{
  "n_layer": 12,
  "d_model": 96,
  "n_head": 3,
  "n_kv_head": 3,
  "head_dim": 32,
  "d_mlp": 256,
  "vocab_size": 3372,
  "activation": "swiglu",
  "norm": "rmsnorm",
  "norm_place": "pre",
  "norm_eps": 1e-06,
  "positions": "rope",
  "rope_base": 10000.0,
  "rope_fraction": 1.0,
  "qk_norm": false,
  "attn_scale": 0.177,
  "bias": "none",
  "tie_embeddings": false,
  "parallel_block": false,
  "init": "normal",
  "init_std_qkv": 0.0674,
  "init_std_o": 0.0,
  "init_std_up": 0.0674,
  "init_std_down": 0.0,
  "optimizer": "soap_variant",
  "lr": 0.00813,
  "lr_mult_qkv": 0.7,
  "beta1": 0.95,
  "beta2": 0.95,
  "lr_head": 0.00587,
  "warmup_steps": 200,
  "schedule": "wsd",
  "decay_fraction": 0.774,
  "decay_shape": "pow",
  "final_lr_fraction": 0.05,
  "batch_tokens": 32768,
  "seq_len": 128,
  "doc_mask": false,
  "train_tokens": 82870000,
  "steps": 2529,
  "dataset": "wikipedia_en"
}
Each number is 128 + 32 x the weight over its row's rms, rounded and kept within 0 to 255. Layers, rows and columns count from 0. Numbers have three digits each. The size before them is the row's rms in percent of the matrix's.

# up: layer 7 MLP up, 256x96, rms 0.191, rows 245-255, columns 0-95
# down: layer 7 MLP down (transposed), 256x96, rms 0.182, rows 245-255, columns 0-95
# gate: layer 7 MLP gate, 256x96, rms 0.206, rows 246-255, columns 0-95
up245 107:108182121135109132080111090140065102108134059129092120120114129134091149165134099117116136179150141117169145133119093078118167118169089120139201069099152123101092183155121132050092153184143081091118124132129118141094152043144146100125113105081115093140174129098116096188118188162129163142
down245 104:169113127124106140162137120112138170114139125155103129131107160159196201078132094143140157159138113184047185116095116117133080200129146151145122126160152136156165079076124178110109097165151124171148159070122128144138090203089158130157094161046149082144134139158147113118129095128107115091
gate246 098:101135088104105084127154196065165211116113121179118088120135186161117101130133089121102075148113140147160108109109101106100104189085143162159147129119205166110109092089158157105120121160114155172111160091097139134124157111119131085081085091161171125114204132076169089125125144115141146101
up246 102:165067144147169123105134088160165099134136098086122137121145138094147150107132116088141161203095078101133125125174147169076181101120196111114093090145069119102150173145162147153121111102227153112113128082131136095147108069154156147159122152117147070169130097083152145153113155137123091066
down246 109:107046099141076148101150090139130134198148090174151093116140129130101113169120108186079204166141086164123042149130085121186156167126116109152124110164139123159128099151126134187137143134133129134127130181137105102140139122117125110094154119093139106130180195124112142202173158184123152095
gate247 090:143109184124105123179158140115093150088163153127145119140165185167138097095145129182130117152110131076204086126183125113141181142122149107118097125128102116149149122087162153087106107093110097157130128098117159125110067104165096123111136172129118131103133209156138128183209146018148122139
up247 090:116168153136151164132152194146150091146132146118109153175088113123117096126154130189160113107105167109173194099112231090148109135152150127100122119144115157170150127120130084111083186101114162105136157136133120125149161077105089125110094107129028111192150106144104138157068123144143056138
down247 093:149176123130154126094156127214160143113092100111149118199168096165119075145153110183141131111093148087136144146044209134183117134081074154076115151160105170061140130104115108174130146134118116134145120135145168122087140076118154139122098132135111131156134074165130148073093161156086114134
gate248 100:100128081120135136126170172152131087179216113122124108167105157113093157141130105146131166111121073062179125091089110165187094127158141160120141204088137073166141153158120153088157157115134142159179129125104155138209169197167117088138090152111143128087091128123137136134151148154090130109
up248 101:101132123128099159072100119103116107204171129128121173150094122135112143117093071165148181154124100132126088104099148204105084107115134160073093149139124105108123128166097149149130208175130160129107143112094132082146139167155143120141160146080090109121084060150165100093108104224095091136
down248 098:159136112128149121077172129136144143133115127154114149148186149148149198127125173150138157067142116109140164120065121177088105088151138176147083127135146122147084098169118101124155122158153124126130123105233180143106106122109127077130116186125129075067107074137087092144108148112081209090
gate249 096:166094112199130073110146097120169196128101175085145109106074118060070137133180129086085090124081133141121153188162084109136064139159094152093121066122169116143120103177103133118148133140154107085156172082083174133122116141095123145135138104093143123179102114087146148080142129109151149114
up249 099:151097161128143143201100123145189185133150149204131146155097067062107105113113116141123120130145159165130159108193117111117148132076080144134114132127180116164085079144119120084118077131110088100147084076090128148102149154153113064155147144088130132164149118132137115067157204072136125118
down249 098:110155109106159122124101130135121075088094177142146136134121086076164142130135120079131153141066107140129141154096153174129168081159097156082111103102170070115156107101093129100159123174125128088184154151067155134098095098126165126188130079193074159138148132187104198077147126102085105104
gate250 100:175096095182133178170151133117126127114074200183122162122131087101181187095197088135125115079076161112107148132163140142183081104159135113083143085056108081131132144129132144085146131130163100084145120100123145199153137144123103142073120120129126107119112156139158153093083084131177141128
up250 096:106121130140159176119131133148156172105129164143103118108082090163106121138141203171094079135113143120150098103147167171135143159099171118188179174125053144123152142099108111094121150114143129054104156134179126091081119081119114139042101077131070156159105123127128117076113156158129199148
down250 097:145071132098129146129105124148154169081159209124075131124130092148142163115087104134145141148133165129144079138126174135148151079119155091144125113142098150142169159076182188145194133172092140058101096157171091076109131126139189147105181216095121150075118113120124096134140150149140099125
gate251 093:136123159076147124131056169165132130150054112102148119124160104163111085132146149150113125163065110095119108101082153073101118136125157144129104059095187109118124167112070116131110128134125103089133150194160149129159165135149144085156157155079210098092177136177134137196104149103157092125
up251 108:104080090189066130207128068182133146149156155156105169075106150100188128178137147080140098104126072116139120154172136129138115115125137095111132122147086163167190142159113105135111191132155146148148130047156131171100114078118159148110199124108109156120066133101126121132127118094103155120
down251 104:101148135096132137148097141145083084156112074105126140062077149110136132091167126064149145121159094061109124190121168133154093116125124096153195135134140114128151118081140140124152195072093055136094055118117104120152071109167128154134113118137134134054097087161129107097186156160140131101
gate252 099:137174128118063089094143135099148107132077121104128090200173119130136111130055159125135129107148075107174106137188162145164219119106113142140154151150152126133087117120103083146125163086191163141091138144134153068120118176097169207121123138156125124135111088151122112176076176118106091128
up252 097:103143145145142084087079108118133142139114065077131108099143142098124101071140140083109167115113097122121133206168118157113101101152105146227152119132175077073107125145083073161159135138139067136122086104153141155110097144116116151139089129137108152137054116155154120136098162107113226107
down252 103:174199127080136153138095107140188161142146193135094129151128117137126086102162175173061136159096069111139096130175134128160167119148078166159159146082095124156133169123156160124117154102144110171138095195102149126069100077126127135165138133136093130149103114129142081152095171178062081116
gate253 094:088080190151177114102090103150204079133145128107146194124178117150123120146147151205121155183121146152106129184145090085127132111150098130159144151105119089122096106122073143062077192142149093128189122134115110160163136167118147144106131168096113123092107162128100118127159135158059110083
up253 096:120129165125144156157121158127120076073105182140042171093128136138101129122140117087167120202129108137128129174123146207146150157112162148144167108089138185121151164144185154136129150186074115144104189116120102174094130119095099132127104170091166141107185049130127171103113118090147096130
down253 096:124117166111150099138067137130129090060138129151117120120164087115100148150169090255162137117119121158129185186148103106115205135101160168105127113139164165095185148121155158077122139111133132124144117146118081141098180153157174133159127103091128137155089132134127149117088190148084091093
gate254 085:119122164122132112135121137070181115085149054129188132127089131126109178135159107068155123160119070082117139139113189127130085126111124161080199199121170161156091145133126117153172090109138120148085091131091136123095159165140140105173137121205177118159081132085139094119093149103091084137
up254 089:144186110098130070137137176128160099118158135126110178150143136171157136149089083156125071116113210097142159170152111130122108089145082120134132096156155121086146083077095122211116089127136150106111097194066099129166116131073090135136121161167131092131130135149151109155157181078126166191
down254 094:113078139133071151102174098113090138146113087083186090069085172192128092172125143134124029093152068116111112083155071108134119150105079120082124179126145124117133125142149103093092104151060116154130131103193158130121130128135121151148121099114097148141141106105123105055097135123140089163
gate255 104:150131154141138035100115128128060138126154070155084093142162113173137142150061114134122112213120073166097134144122121128099143120121144116181068149140174151158150096150160135122188097120174137081129054053108158138164104140158150094130141140136093127134152071117148121163113147122078135146
up255 111:120142141166101147150124180118110110078210203096124062105154137124105088134116141093084118173188089131111126150127119119119066098117173130121176140140156112171122158182160114099164121113111091112193122109152169118187088126184130129141122089103096138112141123138125122045162072110156138076
down255 097:138138093098095130070120177164115148170121126176117159090094095163113122154172161153127098069119194151104154148136167129127124139123116113155090165116119141110163148123089115137076141132119148151083147099169063157143161117076069085174120183137126136093093177085089109117109128175084143227